From a checkpoint of a small transformer trained on Wikipedia.
Size: width 192, 6 heads of 32 (1 for keys and values).
Architecture: rotary positions, tied embeddings.
Training: a variant of Adam for these matrices, 569M tokens.
Each number is 128 + 32 x the weight over the matrix's rms, rounded and kept within 0 to 255. Layers, rows and columns count from 0. Numbers have three digits each.

# layer 8 MLP down (transposed), 1536x192, rms 0.0906, rows 153-189, columns 0-191
136132153110147187174160125136174132140123186122127142114103168200116153145093114103108075132115073088133093106134113164137118176091118103116083077110162143155096154100136142166106080068095103104140140075132110174112169094193113134208156110099122109111148103122165132162104133093197129118121126160176073124176116151086101195163149155204084097110145183061112117089118184150085172081124122060153185139136126147137126124087068132107125151109170075106119141133139156130130124150110157108129098123143094190162108105113162143136122120149195121112109114056113129140087143125120132138
119160136097217117138061144104130110142154172143131165133131136096091145103128133126100149105132173113149202134103153105157108135102157160153120132138116172138145140132135131102133149139114135096149105116114055114122109142070085136148086199150099121110161126103132128150094130103080148094129140135156127147069156139141121131093111172062131156204113139161068141149149107156132145134171124169119101104104095151165149118078123143123088106151100108150157155151079176077109138125128109107142117112131065111105138128151116134115094121114081160136198123142149177126115082126179101141
162144143189136115133142155159100118076149149138133125116127144153122182134107211136128135106092164132124119119126116161066116111135156100105113161098139138135161094184121165099116148123098133170114108129132136118148115127115115132154152193124196120110111145131092166145139159163151134082122119118109116155063138115095099145097131118163110136088118135123115089158082090128146129118168127111148107160158148149135098158075173109113138108116120102146131133136133125097147153102129088113124124144106099127108097076118104121114131127145155126128107111119123181160102145087099114169
132119184175142114116071158122126122133146130104125171217107117097122118197096116122110127124096091105083072079137178064156055150163098145205120147155151166111112099149126237147169125151133121094097149090156164114164140175186170157121119109139156140096134157115096140184143098118127157126150127085175105097090156141190133089161055065088123113069160132081117088168116092077113129127144109096157066183055068117209115122141086131155134127096109130129107137081136167135062131121130118144152125079136163149134129132114146170185148181116143121122133167107121109110132147104111039156
132072135122190116135173119081080096111154122066178105148109137183116127147107157150172076198149070110136088135070109103193146171131125122123139128126072082138128154158101132109138168121089148188107111077152176190156116068118154163120048112170145178177160145123132136147161141123172070171096203096126092180129117094135144129149106069121194112148123173141150123108114193080181118096119163108074098094150124120154170082100114191132146107097127125153124125111114084148112110124143157133133091160137164140129126076151142132063159145088142133106109112106097129102071126093111151192
079142075095159172139079103100089111174171129065076165151179154102126121146116102156125106088173123144098156110152093142196152105110155110103142091123121075140116107089126119094123167131131127118108138144102076070166104159125116119109171118143098086071138055101102096128107134108141163113177161233155099128150173101153163160106185144125138119102149143139125107101114084137121139098137117124089165117114117101125169128134191078126176142089095191149094138190161186127090151150172088121144102117104190183127125143106114146095125121136174122115112199143177095126108117107151130132
092108171167131149115121114119127143148096153099128116117068119133123143123124179131100115119149161133127107117092088149116151144149148108157110094132195107122133111179118111090136132143141119159119147153137119108126085109162135156128183138160065129092126138098114106130132148120171176172118123105128109128113137075108126140122164110121092123142111133141145094110106098135109071158142095140111102147092133111170140178150115133122119107139107136123120171147116168104100175141143124097100074071128116153134071176135139184118103120102147128113136132154165111135192112150109140134
155164114143100180103116141114142152124110145053148083058095188110112118096155124128112098076124131197117180099129137122154176169103122188169119126101083162145078094125082131142131116088115122115160164142145108198127121198149149102123158113151154134119114124136136146172092144128126099166099164111109120098116155122153109133101120162143121130172154095125064103102096121073150144120129137133128127094122137147122123103103114142123080105139153166102090092084156077101153115117149115112128126125113170165116116142128117119093175162145130174121127104150138164106135162176092100121
129148176118097163113083141124113128118107110136150105124090126099128104149126137133146150250141115159140171085137124172139120119171109126158130133095114105140118142099148167129148095153147102135157137130142168125156134123149135118132147130152133040093125080123101121136118163114157154106125117137107187111153142093063106135109151142131086113150103156159138104117141255115140136117173136121189133083140145089134135123133116154116110053138150113100126153124127125140114099156116109083180119086082146113138136136105114093154118125130104076118117133157116101125139131125128130129
122145186178113164119144165180125145170114153138054079121091073122151076109123134184115131136094101191087169061116125141144144122140082119116140169097100159141104134165145110106084111106198091122129158178173055153108154125131087132137085127123122122137147127163079151142152162134116080119150123177080123155153169108150203103072098148125121116162120147102112114082129092197148122202164083108134113100118107139059137139176143090116149087093061118091131153127099255108101129113128148131111097144094106106097140098119103071122163136165132084139166179140106116125101184149124179146
172086170171136100166143130117122142102130077139099101164159112153147118058128131108124087138153184163072158100094171118114108142102116084089118212103121147118079147161096053113146139134167160136162123191187068160056062124088158095078127110130146106116109117170138148143119095170137076132113093052129111180170158060153181134151097108086133115137164118139110124132157138146164136195104148109157108177160119177182088133162100085156136198146092071137128167127081175179099164183132190100106141131131073099168125153143090066151124134116074063145123126177060095153140052112173152098
089142136112122140088117194159175158104154143100124142065132126119112136145133185129124106082166110102098126107121131133154138103089146161229114174152134147099140185120087144133157100135179091182170082206142181146166171147167146110145085109179090124132133121141146127147083116135146149129144140071089173115084160132119185158131166123142175147172115089154137083118093143190064104036108115136174077129147145127097109126111099140124122096180100151068140114129117113121117117100091138087131102117077116159128108189107077085097131083102188122126109117141139114145130108106109112105
200101093169150128079070091127115142178098113158117137112136155087116151060093121061204143120171153185093065134134115103205154106118086112130112157074119100097114186083143110132146087116193133189161165089138131125108077161088091136152111128094106073139098115201165132184150139148103145130140177095135060144162174148115134112155092173100044091015052099156126161094167129143114150171118102123148195146141112153175158139172093097119162171098138152071145157164146176111191135106190099127170095098107160141107131068156114118138153231163106080095075096103139070145088105177125219113
141133105122133118127134129106144121178128169146089131122124124136127124117122103139140103255195116096121131139122148105131134106083141124132124081118139110150112158112114123114139101105124134134134125123144115129121102128124116133152130115129124111123125124124126137121129121138110111071144125131135127106117111104144123124118129102122134130108123120141132131131135255120136140093130127172162091113144081139122129103138123127118114122130124131132139109109124119141151116133125113154156171127122121155152133104147111108126142146136124141118127115145132129101074133123112148150
126086196122118144191191194065134131129153156086117178107081131084084130102123099095128126053137131137108165161167165125121135158111122070165127126127086138126096090147068144146172172165102088142141079141158155119125125146082168106112127055187111162139119149123151135060131133075112121084159096120161183124158099129136058150140124090101118118114153131053134152125129144085050103171131131080118166184103163179148156148091065102173064161164048115104193181093151117110204138068108141167063151121125106061136168117112149168185115150039180118173140140134158150189131118144137157061
181144125167110169091128167104101144138120122060096128163133108086121158149153141143113216134165148103164106127081122125143169133173124163102077117144151094141135135154190121089142089147135120070155165092124067099212128099116107102124134099157040067166166115155092199133128084089136130126077104125100096184077133019186174108171119046118110124180122095066117154193183129107126154130137154122187117087121161114212182138141162059167137152186143079098119168094159173107132109132127135144137128061154109129129171137145058133072072123118129188103063100150165050122137153109071191132
051158113118096108136202087113154164125092168084074169084143170135110179189143097151119105132117124162149092173153133137114066124155153153171121153104097108115086124156134129154173136140107162175140137042122169077097105122126186142155057208144086170150126107070079190161093197135148127146105184149085145118080127130089127147150066166160069059114121205114096173144056123178027127162097058080083088178100052103254095159082112149027178072114132116130126158088137047159137104146109137133120122124159195144145084095074194151083083184192159183136141181152082151126147182108133152131
092108138153152113138066141142105112102211145177118161150130136075160141099149119076111092083108166135076115144099125184139106150148130187114119153168159115105140129148167130148183132183119187095131056105131170088082115155112137126148097115170087177148172132151142135083123147093147117156128080108129112123137067092170102128103178123149103130132129145134095139155130130141064124162152080107114183102129076123111118106106121133114110143077139105133094129109166127105117113122127145074179151135096138122132142075174096180110093109153105166097172145161128074192143175115133123125
141113146080089065181161160143151155130130135159162166080039061099114104191103142093139103161069092131096094150131190096131064167146137151130138164102134167117162099084149151053125160142080120099150153121065090111103106086147136142092120091154137070181139135127110146192029067096103176130142118127124138138133136156149145126133149145094132155045129139131109165106157140063059104068161158195082169147159082207134118172143151065141124098151156108138151161152045132049172165125180132179117157099171136169172126134200117114134101098147117136162121158075206128099160109121130108155
120126106141075160197122191177194117093125089122179176111205161165131153079123165022130143113125134162120164147078110161033058133073077163077203184107158192165117122087117134124136097085116198076109108102207108100151093101156174176115147155117201097092128151161060171086087099140108147096136158093122111137135138116131090177194135137140130091096101097161128246093116037074141122122123086044186109143184113093161122102139080184143082163145207154110173104164069121071101132196126121153237115230241144159104143088050100110091097128110119098128055118151095029213166037090160136107
156185139166048113139154088130159203085082098084120147133148121080127137062202135076131050102123136130142171218140047175154108051117110119129149083093164154167109086097137128141135081192129111157165188135154060189120141117155101158135160115095150124078068066129092123146184197132168100149162064111159162184180129120085116143126171121079099175086115182134128148084095114127109190083135157098153099091149088144121087220074115169118152151143114141109108125130131106113163144122069072066103169104146140156166153158151129027114136178131092115069126143184180176113105128121159125125
153172111162138153137110159115077143105117136099123114144120107145209114105145043129115144021102130129129150106107178115110084145150086070145157125128173137111125141114184165114090113075060179094097183154177069147109095107119103137129138179102141111126093128169156166134059135190119082151106068127133101137081137132188133157219112097091119103056134133103135143135157127110157151071111110107134123152188141157073189126134142105144149114162104116102153167072103117088161088104112164163144140068097122113128144172111127177143146155167174102126065161150136108136148163132134154134
120117128100116145111126095113116141141087145126157177108113104130162126148167174079137136098138130127154110174143146196097096151071154128136108135120116099101142165104183137052113120121120055111131170123085126121139135100124151112148106136137191154130130107110093135185115101173123148147126130147087149101148122144152084125146200121186095125110151147068134139120099143141106108091087096131121149116125156116117100095156154158087132095143118135149086098127127116124209143083142162101143106123172166122132122134124176112117107099200043143164069144123157131087151122155121148172
143140173146175120153104105132139175105081063145077135124145132142143194136111130187112101119119150141096179148166097103113126104098048162148130106121130134130139074172169159178134091159080070134146140070129109125166106139092151155140165078091106076135078144103137120130128235108105151157142130112176152097154071112117090076115161120113115106156089221099091186170107102168101092161122148112166085111128164102140103082076124116103171124077139167147134102108140174178161176058084132149055095102151094113144123132133162145083150142140096160132110136144120171133161139155136121145
175181174179105086123116126091103105086072124095144149180158139151121118130160157135101121083069129148153140184128161106145067144142098136086127122135070161081100153074067133088154146112142138136102102147116117132160102114129193030112095219150162102131161076114099124114056066161191121092180172092129102101132157165147105188132127077129102114123183105173239158125174076129179099123144122134158072158163126130129093086123139109126179140143095120122089134166103102121191158103172119064084097154112123141078123167149126145155115076176138167122131119154067152149110170190102150078
161091119112141118129182118141152104161116163137131149079161134146164158072052114158149101083079156143132129134130126056130113192161143099161045202149115118167120114153100132154160114136179235090141131168198049134168125103151134066124144093097109135144116116173075133106098134147118176115150092144148128124113130113114207188166159137172082157165214114108137083102135000183115133123164127105096062097177106164133099089140197109116124063140087149139118116141067177147123112116160105053133119119169100098107091124149078146128126126141122135150127119150116098136118091111126163108
140106128128111078170130045161112100172198117143131133198134119079158174114172127065150158131140085100184121122158082114127101132069135127096059146061093123122183134147154181071139134205168075125078131144139092157151145100148148158103121098101099149084197156109090077125145173171122116080130118120122090214159116134113101102158074102120110082124108079145122172131141207141125103078074131173057168089120091114148185179131103111105133199192108047126144120184112223148124185094162092172191079151100108122148151121115112131130127108075083146164144147145093175168164077115182148130
106078169066045107130118087153094075174123132161103125173064157085126101145137142157204170125139087147140097071136134148104108092164175138147088111079107119102086159112149105089159176131145194131144152083127093137137133110170044121107130149111141097100106180160142093159156147062150171127169131168065110077124104120164120071150176129119125148135111149074167123179184190143093189149154101153146160156143128095140130092090141151111097061101121138101153146103129153160141101146162114086127135133092137129149053132130120158113136155161154083127171225119184151139084107117150174121
121147117121136119110157144085158107196143126151081130096141152130151133110086084109176091225163153111147105112126159148141172088078174136140109073136167106084123101103106124129139116124135101121117117141114162126082136098117144151104143109128144105129111123135160148107148139171139108119130130133090172085103111127123109130127153148112160133103158109161135113142173255138084107108149152189183097112133100125141112133106148142128092103156145113107157115103088111146128129135128141151102130156096134189138163139142122088125143097097143165133103133134113150096088159107092109110
144125106181105176106187066139117126151099213156143109142130166095082072156154117168138160110127099103161188095114156128181143143098181080168105139114080125123102103102124123138125166080157066121062139161126141067148143132164067103100117087126158095166151075165122098136200111101181147126138118105094109128084069111206140102169141190167146094164146134116091118100100142112094085151148150082152119128175080086147127153116144105114160098133144118106120103067133154158192113129150145172110121134065139125113135135172083112168150171161160104138132141102148076138151099131107083128
155092095103085092171074118148152118119141132093152089066118099135102112207092160172143089193143155150097102126153096114168127159133106145142153126157149159125151071109198123181110110119140129105107147156134078195119138120129106079112136105107083112158114114106076123135157068156135152139138127111166165133116085116126172175125153157076085080077088137145130097183132181144157125157140144117099094095111126130092127135114107096179159078130104172104082160152128150121083135189116125104092128133147150110081139159188068122170093190190101161186134162113172143099097163174127079116
132160118149132109163141179127156157147196186154107144092157155149164152123121120132046045130108133124171151137123096202049150107100192124130078136170175102133113078137125079163098153096163174108128083140142116167113127151151102131156149159107092196158144182109158078129179178125105134054135169121098112181138139159160111121122085116153093082107159135168094125113072148088146110160149110081158105129120151038155162119116108118136145123024128161156091135138154146165139139171118155092047110108182091161122129117128113103130102079118125117178132083146073081080129081143110116103
157167138139150133175131077159186129144073118115118065105155193151128146175142094176119103172175113123084131029097166214103126171113107090073120186096119193162121141118163106165077136173082196178148118177145171142113185137052102093107071114193130187121153139111134159107203166167138149088143143090131179138069090096203059134085157123154172155106075093110167073163152111091165138120155121156094128159085151108119082054116089147144126183107053146139154173097101105198110081193152087135098154168115071103119159114076128121111113170118161099107042062118139095075110112157147087141
157102134053114112094145146214119083111175052180148099098178119165164113130169107159122130080117140143140094125132116162165151127109109151127134087157165154176152117146103131117097098136090091182216122137168060113118158175144136131171152160027073132095105101104107123113132170117184038206056095149147105078134140105152145157185079143166104142108109092072155094143113121137113153093079117116083061146148140137091192112191154103109117168133183161183117163155128190176104061153134095092061115103158117137144118131150185104169089168102083143081117079081080084127130133230132172127
108098127114149082119175109105087110168140093086151155118103116133138163094144117120176147152151079108177158146148111124106128153075134114103104135134071163136127083137127140151118116153144122097113135171137161129149122115125123138095151152153136221156143126103144127152141146153095158139129165147158140093124116155138127157100118136092153113088162074131104193068034088143132078098115106129158115136140185136143114111146145160105128152120120123133098146135143135137130120154129138099094090151166106139092115085138134157094132124126120139122116189057143110148138135112134143094
119063124064159166106151113077130142129157147128136194144094133107181112124160129188112095062136151133098222091129158042123093157122137120072071142092083092126174066105114114104209113093193183140139103078140162100093079099135203144075116161137113139123123137106161091121074170143139174096145100219128144116106157114132168068107133088176162097147135153066160115111096086158101114140140143176116145151110146136168084152148183135106102145150119102118171115188144128116162134140165150155148110125163119107130139072126133111203079108175100050160070184117147148121135089105162116156
115160128127115135131080113128124122108052171106111145125134142098076083208120194097125124136183146084122053117151163127182141086078139059120109102102108140158062236127183163118124124104113146144125148142156145102045088122152095238180085095131168120063092201124145149163186142115143117099180100179107180114165137107064125172115124138126139160105113097113064104166141146192103099119150097142127174129107123110137095104139147121186192138083092105134131173115174096094138138156084075118081092078121138092173086065196137126129133104166138155107130139156157146118099173139162132188
# layer 8 MLP up, 1536x192, rms 0.0958, rows 154-189, columns 0-191
162118163147115113089129117149120149064124124135102190127093119120093118154124131136162081115124118156132146112146125092166117180178126108139184157106141147134124122114176087166116189136127089133094171119150158145161131121099151089111112113091131138122137097143146095102126130126086135149138100167086106131077170048128162129158129112139089143083140054191137127092144086123099159128127144150144135121157104118127056112143074086137137147195122142159140152157146126102134122223080096138130114155113117089155170091172183114135160143118168153090123164077136162098173143126118127085
111100100107158128123154109124144105137148097131096121098137097116129113107136086140121093124149109127133094148127119126140131165159149141130157108152108078139097134118144091141157107141144124105124142117147137062124174136124124097132167072143101105157152121128161121131108128144114125125157115149121125120153130125180151088129111128124162153151099129107158159131138105134138129142113099143113100130143106121112112111117108147115137137190129178102133170112166156142133081155096134132125117122154125153130125130115126162138158132138110115144165084163124098092123152150139126145
142167105184118234182124101149156112114092151189105106117148118152105109136163117142090129085112151081168058100120151061159104096099082068061156128140177110186122105069086114152076133109141135141114142199168166142095124138099152129101137039172073107103167117050125074100120155120137170161124143145096159148154121166089139135135175122144148120175168139110149112141148100194074106194108052092148141149123166132130094095139102155124148085163119105135110167058066190116155193145054125159167110100122112170113175068121146111139148116124133160104129108155083123140166112134149176170
226120105129118115168119114112145074123151123124091128090130136152098124166108124104181068133171157072131061121093139077146103101133064143149129100038149110123093132115137098164189114153147173108090066119180105079103150170159215165125138127115115137187148107121159125106108102085134135138156127089085112172091165126131124147124096137148199216086181061137128113130117101150184155099085148149141149083158158167115147073116155129073060089077137170144136134142166112187200074121096147116122214113062077102123141118047113103149115142148150140107160071147134184120170095091107177173
095167104120149124173163146091106066087088172175129090112145106149156117126097111161120144106145143115112090143206163166165096082155163130106172112085190075073090117176102151128124145126131049147096117136167130103149115151113166153155155124147105089095174128122163150160203128173106124150044150136146097167066130121132081078193150087166148158164157055108186209096144082141103117144093093158097140141150079132145128146111088100096083118150137135099146184116104071131136066170121125113138078166132071097159106148165088137143139184070130167054110151121158117152106152136143131098
149119101113115145143153086141136109104128094131090128131137099112105124119142114127151111122105147123160110110106152097164160129136097107101126166127143106121097122185145118106127119119141143105139108143109127126106166129128127093137138111108183145101172109086113128109129113108086114120147132137093150119095125146131115120117114142118157151109120119151103160105127139136127181095122136120137116161126117169112110119132113101140121161099111133163147082133128135130122134130119124171143155141117138110156176135128165133120148167130141129117151123138121143099099128131149160135
096071130141111167104173070148179124137118126177083102091178140121105134180123161132114138140138118100156105164065088159086150156162162077066153071112161095168157131174131147093123149139150153138125090191092144107142098094123091124190155156094112112131136137070092135089109131120122144140098102153165164102128163154145156089111169151148160195138053152141172132100127120163115158167123071085133162154141148126132109130149116084187177095106091066147142138134103195109095120100114199088146094113155067115185156118126150088133111133094160129141129083097101093100134132099186141114
145155090141157084151192146107145146123139132177059146117169115136112133153127118088146112113144072101138086178149150099117134129091121127119146066126151101132103178171108147113173144124129139098121134112134108112118116139121110138115101111094134152160148133111107108128114091131083096115130099133130176155126142138167141130119116144128170159084136122115124159121137127124129163103084130119105112137174081159109090120115107099142168173108152121163088086095138144110170125110133116148143177146173104160142148078139123110116138160134118191121124104083130127087082138120155132153
157120153089142188190138089094161120114073137067113095153136111106135156126105088118137148094124063131154104154123158152139133119125160117136110157085145125128120063121142177110156168090119118114136084119105133050128162120131157140192138098132157147112098104075149076139156149161108091135150102118153125168120130028180038101125182128117103084118140127076142118145184090130117118122129111166114081103090135195071129142147145146114123142117097162139173186159122209190161117142130103198181151141168138190155171095084188153128086214130135141100117087216065125083160127139128168198
115133117133125168134143148114143085095087124158140179127162098046139113217064111084142045108156087146093089086119153107107154152121091145143131089126168137097107153186130119135144211093062148117048096125122174088041045082201170202126120104127111156145126163105129186153120122161108148093104131103127136107070110155155094097062203135183189131162074106145128191124158091179146161108118124135138182119117150107120074095085071163098145157149180129118137156168175135143117126166104100133106101109110097152188147127143122079109140103078180222135072172095155142103141206167153153122
130124097121145099142141089073100095117115123188089094140111107119143125155129103105099132140120117140171143129181105108147183108171160142126177086104090104188112098109138117134134125114136121093103123121087117106085146076112148152150118129112154172128130129116149100089110130115089099135143094101125161182102124101117091101130149125143124171143143123112096146038183137163142192157125146150144165126123136065130182093115087094123140139100149142168148139117129131167124119145136158201168197137120129127139147113144186163122172181124106106122148092074102113115118146110143132155
146118174132141129141211065106129132164101112129060120145191098152142089100127116161204151094152107145137210110132206133142170177122161098105173064118097148162121090137099117176139148119135145103155015105149135128126076082154116148087136118115146133106153081126148145101108151112052110145101128174133119111092122136170128120114126134106130123110108164186120169092125058146154113062132100139151119216136133146128132087085102087176101200102086178090166145193124220105123115134138146101125218109181142203132124111126099070173099152126119151121116052096106139095172159090172128172
097078142092199095185096140102196015190165166154053072066090120146161125057095063104210030195174120081134095137121083124102156112121158108111090125066241128147112115102122122126144114062117140071087172129142145166053107143102156094255175098102085150097100072062110189095128097106128163043177169120032128091137160100216047094204107117219131092135204049120165054104155181136235171050093185220165078108202051144040126036149139159034141161128121189079151109058100078084209072124088052211191140229074152238124170100154118029179171117095124143148146161149109115105089175092065079137
158138094143136112144166130069164063109178186185077033115157104083126077173151144146125097115162114110093117134105127110139154129161170050198125160138137149127099104138112150126171110118166095108123048087136113178129122091111094083189153128165109126143179120086067107131170107094082155129131145106158152140174102140199112130087182120144225120157126090147102063120105109117124090106120141128161109121124093136149164086131098120129122100114131108108173131116149168102114215136171222111126135111118128113148154160113171144105160168082115176141164081083078129157139078074161111104
214133185133165170145131129155124140037130083085149097083111128083120138194095120070089142112151151130140152157149101106155100153168103148159129082172192069161153134153131131113089173144101128209082130085051173073115137097051167071147075105094086149138104098103183079140069093150130191154081143166073125108164172088094149149125207117114153118063109146157141143100154126132076166084153151103167118111132182115116168128146134176103133085123153058156204134071186176099134143169160172155125126165151071152145136121046140118145115158058132134123057059159168151134125144128127105128
173107142083194158102171146142150108147112137124086096098103136108146127086146049124167098063147085111133131183135144131171174155134048089123189095112114122101177065153087081105210134102172051110095160175153138041132122160092173135156107137166141069148203137145148123151112128153100140202065132097155144212129063117113160162172096156166097117192179135108164146076150106089150123112086106169164123154108178149099143072085165137083061190134118122156109149099150174136125121194107175123160112159151151164151109113134130152132132142130144105105112124043031135117128155095143169143
130094099144100150160118138159110108080167075177135119146086129169124149140155136134153091104138096158141158133118113113165129067148174086111123090121125133217120133159101141112111092119092073126124142155131114082176106063125111092150068095125087143101137118082156101166122203113113125118123167133114186140122160153170072078123136154126118133171126119149134152098185117141102161166139104121167091113113136086164161149118087106103100093143148113148184189122100205190109139119109143212091087110142164126133166105115178147113116141087113187100076116132140166138140111111178124171
132111100132140113145177149179088142140132113123167072119084137127154128146146122108122069110137136143147148240112153087180089143144103161055186137133137133119145081148094117166122147133119119051171169114115138100224164077123154093168088134097074112109151119124201087155089107115083167075122142103069117128117146042078133163126095140146153135163121119190104169115174085123114151136132112147137165138156121154161180065109135153177086171198088093094111175167182181169170128124120137119122146123085134175103110101080090151221087181129070146151134136191175108100132124093081097108
099095099031199098120153086100164140134094132111053069119131168062111142149121114150148059096174075147107130106139160132153141147145144090174131139122136115181109132107041155109038083119113088189086089208218147099154160032088174117139130150144184126192131117167165147124144131157169144082116063170106085172174125110109089122124145137118122103106115075214219137064083071155152092082101109164144098156118109159104131120139062159140137193146162133103147123137187185167188143181070123132140213125113072156201157138122118117188134133137210119123142091125201131063151153128101105117
184105111153095133140227084160150070111142177201106107157200170127150110164129101161097117113108075077183192128187124159195126157090073137128191139111122077090129129146085125105150122126073167100088069118100133121074133146078143108127147064142106094140160084150176100127110127173106170133180123181108126102184092098099110090081119125164200149098075127159094125156235131136140172085099109081131146166113162139132063025158153134125136121167128099179098110141157184167114125152207116163159128165112097076156091120116088173084124151113147138171154057120086118075132116105135110140
140147151142175157161146139164217108132143082148191164164086121045153113098113090084135108123143127152152136145117138127131071152140163136185093058111176133155122099174146126172121115112080140196164098130146149129182176119131122035098087114116120138174164126105162146087059174152108091133090184154079053190062154050103135142194067126123167116122113130130104154109140115131120107112108113117130141142136150149197145121117138114134130113117146190094145129158125114101102115130109126176102137091116088136158153047096125077144144132088157135054163159124124172132147106174118121108
103094138179135178153169133162133136119082117155090140057190096147074151071105079124154115126146082103162098194107140140114171075172139128114118140119131128123141143150170127084118106164165153108200107136127137112135126050123090112148102152147122047120107102145140097131112149164064158117123109203144122086132108139070067134188180148081125191089156118172115084094150125122124139124088104123137094134123124128166142109127127129113142174154099071138110146127110153097128123203140196168193133167128088134114158188113206097137116134126158164108137048189102172043105126120097136110
141165116193191159108120141057142119162086125192116081111096129152142093121083142154105064101166074099217085090174147167117143094120193132172158106091141142125146124097124102106153170059144162176108099070116132118145072098089164098142164121096124156095093119132173137142174083181083111164029127099145151139149083115147130149081142109151174181126162128132160133132177092174112184119104097186184096150103166063132104153118112111144128118185149177143129170144159149131058124177166106136149138157028108105099163095157125129118157123083126108103120138134079152172139141105144094143
139158138042097179185143134108201091085134150117164129067146156161128118156155080135168126128157083132131126139198088121124110120179117133153122071144157095063154095131156147085090119074146142115100160050143173139167159093092096096098085128122107115066118108122136136154114105177097165119138117156114122156096149077103131148170107122146173108149124107136158138120237076164101171140073069157135166159115139075196164156126095102147109114139153150087165227093114196161170099169134106184156120127131104144127133050096185127179116222087165141078158135093108092142126113144103140176
143143157120168153160207131107192149102168123155065128113086089108141079083127073077145120119118185094111105146090115137136124137127112133138136079114121092150156128148127124112128131121120125109155157141116166091149163108168098134143086107116154141128115140138124170109130086071140197098061183197081129190058160104106079116132108104171104227115156105132077096134118101152105162119086120100136147174165117156112186095166092100152126088142039121093160141095151135186157124154132150184155187139082061167141169080109155138166117209119098107049137126105144135148175134147131193080
118121110085153080178135115101144116120182105150093111115150101083088077184110104135120057109137075105142138137120142118230159087150138069143128167146140180167126134104101142063135109105145131097074083105137119124136178118111156115111161138090157179110135113155193124080153098151082141126055086077092126140102104103147130121185138114149237171085100091124088126131195150125120145184111062134138110135143114192091120129084122076143158172150118157124144087125168173110122228128144160145115147100106099117148168126157162098138166174092140152151098089157082160063117087136113126132
081151113078148145178119079093125117146144149157089182148155068079094075084148105081096146093157116119169130134135145108103129119154171168169165041085132124169117091135059145172192105130141118085057051140152132098167153124140167118114123080148152155162129111081082171059090146064094170101118237179088098137114095089099112125105118135109157098162149184169138106095146102153115116154068099088125035161171158166146103096157138165142139138089131163113154122102131129102111160119181119146125171140140074181109205150103103091137151131134122156150163107111082138146156147184143113158
157112157126115066158187108068141131152130132123141083084132095198118109100092088144234093117156184138133173109121162102141129104099137075183162127141130073105128114128110111109120142077117107125134150096145122195084141150080132064190098106175108122111138132072096118165139167129113110111115142130065107131140165109130102185163141128121086141102134080146110141177184118116169140137106106168149083140111121188151180136151125182106089106135106175086128099101096116155142147170090183137236143175132158160183108149108122091129176159159144128126147115090130076130098147088083186151
132072084084152111099158121135132161158122077193101127169151138126161146144089126053179114100158107090152083157127149135101116075149138133076144105121130104161108116177111130172130078127173130135122079115183134183139115128092087116182093138089181110082127136145124101143108134162088118143085092183118071089094163171058108069097154139120143214107134118170159150153156100138113148120093125198135122120137085135165133147139111139222122149116147093188077182167135106105068122196067141116205157139162135096152160126070164114150093119103114168112104111164105175107145127143158141126
205124137109122092165149044109090154058166089215120124124142109148099067142144037116132110097154133115140118108139083165101073167169055132063157094143220113137138087149096136154068093102149121102154111146178117051157141144158130153147135120190145137166155086038117129109119191116142152130127124149127116108164154111096135139153117152094135146137115111105091168146169143121139176112169178110110105149166086151133111082121119104163100169150174125135140154095159172126076130172137132220139114153115077127114204145082120117139106124073126126120108137110109129141171147092136167087
104133147088130180102136139093117115115088072132117113160117162158107093118164090100100099105123109058159077122164171119156095094160172149107179127121161124149141130077127075167147173116118104136205179136193087159185108104045228116177176057116125132148179097131161147085075180137117170133104103137115161100148094085136155104195121158173080155111163040172141152175182093156113116096082144112123130113089125125102085159122131071179112161093133088142135181122172138153045166168119150118135126150132167091112124088161145098172154128051140147075131168092087136123157111168083169130
108166135087180071111137151153140097135133118125149111115108122063084138094096147105139130106201132077142153136107163111098146037165105115070106092133153138103120101112057186125148129088106137128145136114108184157170163104149108081100073121166065092111169130120086139127056145079096112106162165136137163179052120188161103113113106169174138146144122123150140099087161092074135135144080101148108110181202186117135108137085084084132132111186183128107136202194075127087153122153101095134161175137206069077158187099110170138160159125070162172119137142120148149126112129079167116185
166152145099197122067189113136236173061122086153110085115129127155075151093109092091110095073125138169159147135165160124135107157166135065148159094161142094146130100169122082103166168179111128148117120153148111141060080100083198091116093134088172148099176084131166171148067093149159133166092120117151165099132114055142157137092131117096091127115104144132123193091164109148141104103118123144146065186132160136092148127143127198120163154154123164180130159150180191112067120180097132141126143178102096178121082122131144112154142133108167120094088178050175104123098099114104160172
127125136109146112106133121145134113092133177175067076144159132131115116152117142136086119136090144153147106117138114146160128104164155132167157113092126097164131097125111133137163088123158115119098165126120115085100141162113142166164126086115159116103124132137133183120134150134116126058104106138085136145166151106098095134138157122159129151142100126107131088156193105144122151139122161119128135114139146121139132110129069130100146110198107119116148137135185113178124170143107124131139148103147150124137155144154096093158138121134139142105117090141100165074118138108102105112
115112119131168088134103102118166086119127134180114100139167094170137126155100120176147136119127116065173079160095100143111079075123115100209164136113132138145075142116107106097119115132145108170136090132180135124168232147121177116200135049150187088104082082091102172158180149101122143178156124158117059128119063128128027094165134177101141121188111145163140153168149117106092174124095091137128055098112194174201134115115156112133143131105131128148131114129076124221149135106123145151177128079077107133170133151131107104181138150091199162084125021152158124134145224086143110160
125061120066104098187159129133170083127230133115096125045112149091126151153139143098163086149186117061135099174115103143103211071163120129056127118067152092165106063136156141078107090115138163119157179096123163132213160097123187111129148135122145127095167068141160120124141089143086169117076104145183143140106151092146093137180129178160126115144148151112101094104203114114113115162132114103140072142134075116111088106136093124138111198111143185165069100129109137090106148185203171154102160166158072139104149105073192159195107163064114152120173069153076201105169118128118154069